Each number is 128 + 24 x the weight over its row's rms, rounded and kept within 0 to 255. Layers, rows and columns count from 0. Numbers have three digits each. The size before them is the row's rms in percent of the matrix's.

# down: layer 19 MLP down (transposed), 512x192, rms 0.0933, rows 299-308, columns 0-95
# gate: layer 19 MLP gate, 512x192, rms 0.18, rows 300-308, columns 0-95
# up: layer 19 MLP up, 512x192, rms 0.175, rows 300-308, columns 0-95
down299 100:149123129132143145099127097070138107126125122125132108107117182113156121176153123128133126110137111139101140144143146138141124134073109134101139089164129190174171109135140168108160107091096104151135093092120110120135149095103156131145140083133134140134122161095130103139161137073140136150
gate300 099:097107076127112132124124147141106109103161131156120132152085143098100119118148160179179104107119159144135122156123124122091102140129112097131109127153131140070136116173150093156122118151111102137110178101136146092116149118118091119099152119094127106114117136148108140150142077130136130175
up300 104:169142155119124125129119092122121135149110131110124118108170106134147144133097118078094168152151118118100133102125149158154126101131137155133133129125107087138133136102112158116135127094135141139137089164110116147129107140145168134142104102161104127167123110096174127121080187111087120102
down300 089:135144165105117135090097159150099128171133121099108141147122114129134129135115120122148137113095129122146069102140130158090120167088158108078136132147156091108140132182153116152122150116089095088123165112130137127137145111128153141106159133154125115186112139154089110089089120139155171145
gate301 099:098128190092124092117128145092140106093127147140104132086142139105121123148079122155141106156118121141164083142110115109167137150140121104130119118110141145140157107139135122138125133142139164134064104115145123145124150098113077127150186109112124131099117102104127094117110171120109094128
up301 098:156144095171134156138136129128103132135144116118158114158106135166145133093140150101113158078187142121086152115153154119095123116110128172116156135153101119108123158104140114161135129118142087108169176126081128128121094148175160140104098169159152132140136169160135158149143103126160142129
down301 095:095117154115186103121113083105097089133140164162150181111124154087135141123151131129132124120119136089159135135162107080143140114147096148109114159150105126136142155116156102114130146085123090149122148128117125167119139143163105124156155125138116136171138157096145106138131137116177101118
gate302 092:093129142108164129109096104124101151111174114151122166142143100123124138151143109102128083082081157121145139135109125102140138113075144126128127181161120068145152094098084107136156150114094095121134135119149117134177085174110125140150132126137101116087117133144102143132105133105158208107
up302 095:164117118181109082141152148115122083148069105112151108122133163134128086109076157163112162132148097145117133139177128168135144153173122133133135101110138167130093147130162108112075096119156134154094090164110144141075123115154138121133117129112116129162117089109161087122126134150104064156
down302 088:141108138084166089149118172176110065125134151135145148133157129149128154171135137039135119146130172103157157121119120107081126091114115135109113139146124084133164092125094098124162121089120079089136122092127138082102138163157162129131158133110154133132162158115119176136136148102148105126
gate303 097:119142148110135109113141122161073177149116147158147137093125123112135114098143165195127146164172144087129079159129134113095164120104135158103133130135125111135160156143141087146134115155106111163125099108123039128118135131113142124165126134106108112137129146146132156118145156123157097128
up303 095:091134150148093128173159154144129153081124123126169150092133133069166118129104095171124169135144139104114132154166163126121150133136125134100147137092163121092157165134128103101133134137133093154132117114126091161151105137141181143145125157125127132111121097115117152114146060095124083116
down303 099:114119140167106124098147082110108129096118126154135131125130113168153165134141159116169176149132145148122138105110124131136124124150135130139137151119174101134109121090144098106121148160159163106141136102137142120127152130129125126168152118120134148140114172102094097157105139158110138213
gate304 105:151077130132074083126128135126139152077125101116106152111150140114121151093123150105147145130147174180133123143150154169130114107155138137125145104109123105137111175130107151127149138118119149126099097167117119113110181132182175102143123122136142143157152158113155165156142163142145132159
up304 104:133163140150143176086119098092152094151089138137160080135119135125148140139111144125136121142104127114165104126147100095069145165090125102162137115135118116131153123104142128152123138149120137202101129139128148131117102118111058140109132144152131118101114122154099101117140111106123159135
down304 106:120178117122170137169100156110087103132115136075125149179139176131102162110105140108134122084096138190119129116163113142114111093137088112134127118124146108137108091147108129093115121116112103145120154104124111138106122118109166087101121136127149141097140128174132140144149132159118145174
gate305 104:127115096116120124111070110128070128185122139126112112149119124104106089163100125123114114182125152189147139113154110116130108106155129098101170145128139126157111138164113141142103117115108088120146138140119161183126171121119117108160129120130127111101160167167133140150136131132140135103
up305 102:143112107132100119092136152111140122111124142147158136097142125103118157131106144099119136123154085155139152132132146152102141186089143131138108148129109117090157109123141150044133092138098091115117158126143140041137121114141088165106147125132101116144124094165143126127163139132123163163
down305 102:116096105122133140142140164111071109167143147131109105129082150072135167129110120135129086162111140162140143103127113106162140138170108122109145139154154127160137109131120180161083155152110164135145141114133138163137160166119097129107109101153116111126177145160138146142121104150124132095
gate306 105:144141132093117123134161097134150115147150141154122161124086120134119139166122104109095123161105131154126151105146113088136138142172080133119107124090105097151139127103117124162167118118154111133104154108177112190134124118112140158123118091140144106112186145145159112082121153099115093098
up306 106:138127139094138143107161133142128129123135152153131179147133130108112135184125109117120093150125108159131128119130133102099146150147103144164143102103124078133131108088138129181148141140137102177110139134156137160124112115101132147097085107164145105107155128130124124118156097125116121099
down306 098:094145152104100171134167073128095112108134147127115105115163126170115122072116172103154145114104127115097102161140141150111107117135157150157126164150127146109106131152114117199140115125065115117177087123130121116158146132128104125109145135098119172149134131096115085135169142163128179137
gate307 096:147135109142158115137139130151112166095134125114144096096157135129142085147133099125146143134147113110098121146107116159138122156102166067150134117166145129116155108139144109128155083142159109129151117151118080093099122101106152112140124098130127122144161131108113136125137109141156145173
up307 097:095130103106149104133144173137110092162092119132171141090100147118136172151108133151105167142077115177164151128133116130164117167157118104136094129124143160104122192093140123138098106155143172088099158119143137131111118141146112148145115144141103107116102109132126153123094135115158131130
down307 095:122117109151113130125127137136137151166142150085090144134172191183150154102142104138157154137130079076105128161128105133131156138141164118101165136144136101105165109153149128146173147140164173126124072137106124151169151165130147113131137134133107125180101123128146086080173089105131128115
gate308 106:104138156137160155147099101127130112130112140137131110099119126146145131143153122136148083178095130127112130105148169123133150080105149099162177121094127098086149144115124133129112153115174079104157123120131098168153157178123104134140118138114132143122135150130147112141140137126140080112
up308 099:124145107137102140090110133156108137139157162111115143125106096107135165134069148141099177129104131127112141148087103128097143133116088182090118136143167144149127134115115097123068122150082138130100127128090109112106120121156169187089140109132109106108104115111107123117139110157121172108
down308 098:165122099148119138121125104119144134139075099126108110137094114140142148122196136187136140140102101092201104139121157155161115122151127136158076084113114125143117124097159136108118119101109118124089125142141165117138106116148114122080142176150140113124153126123126124104102118079151173101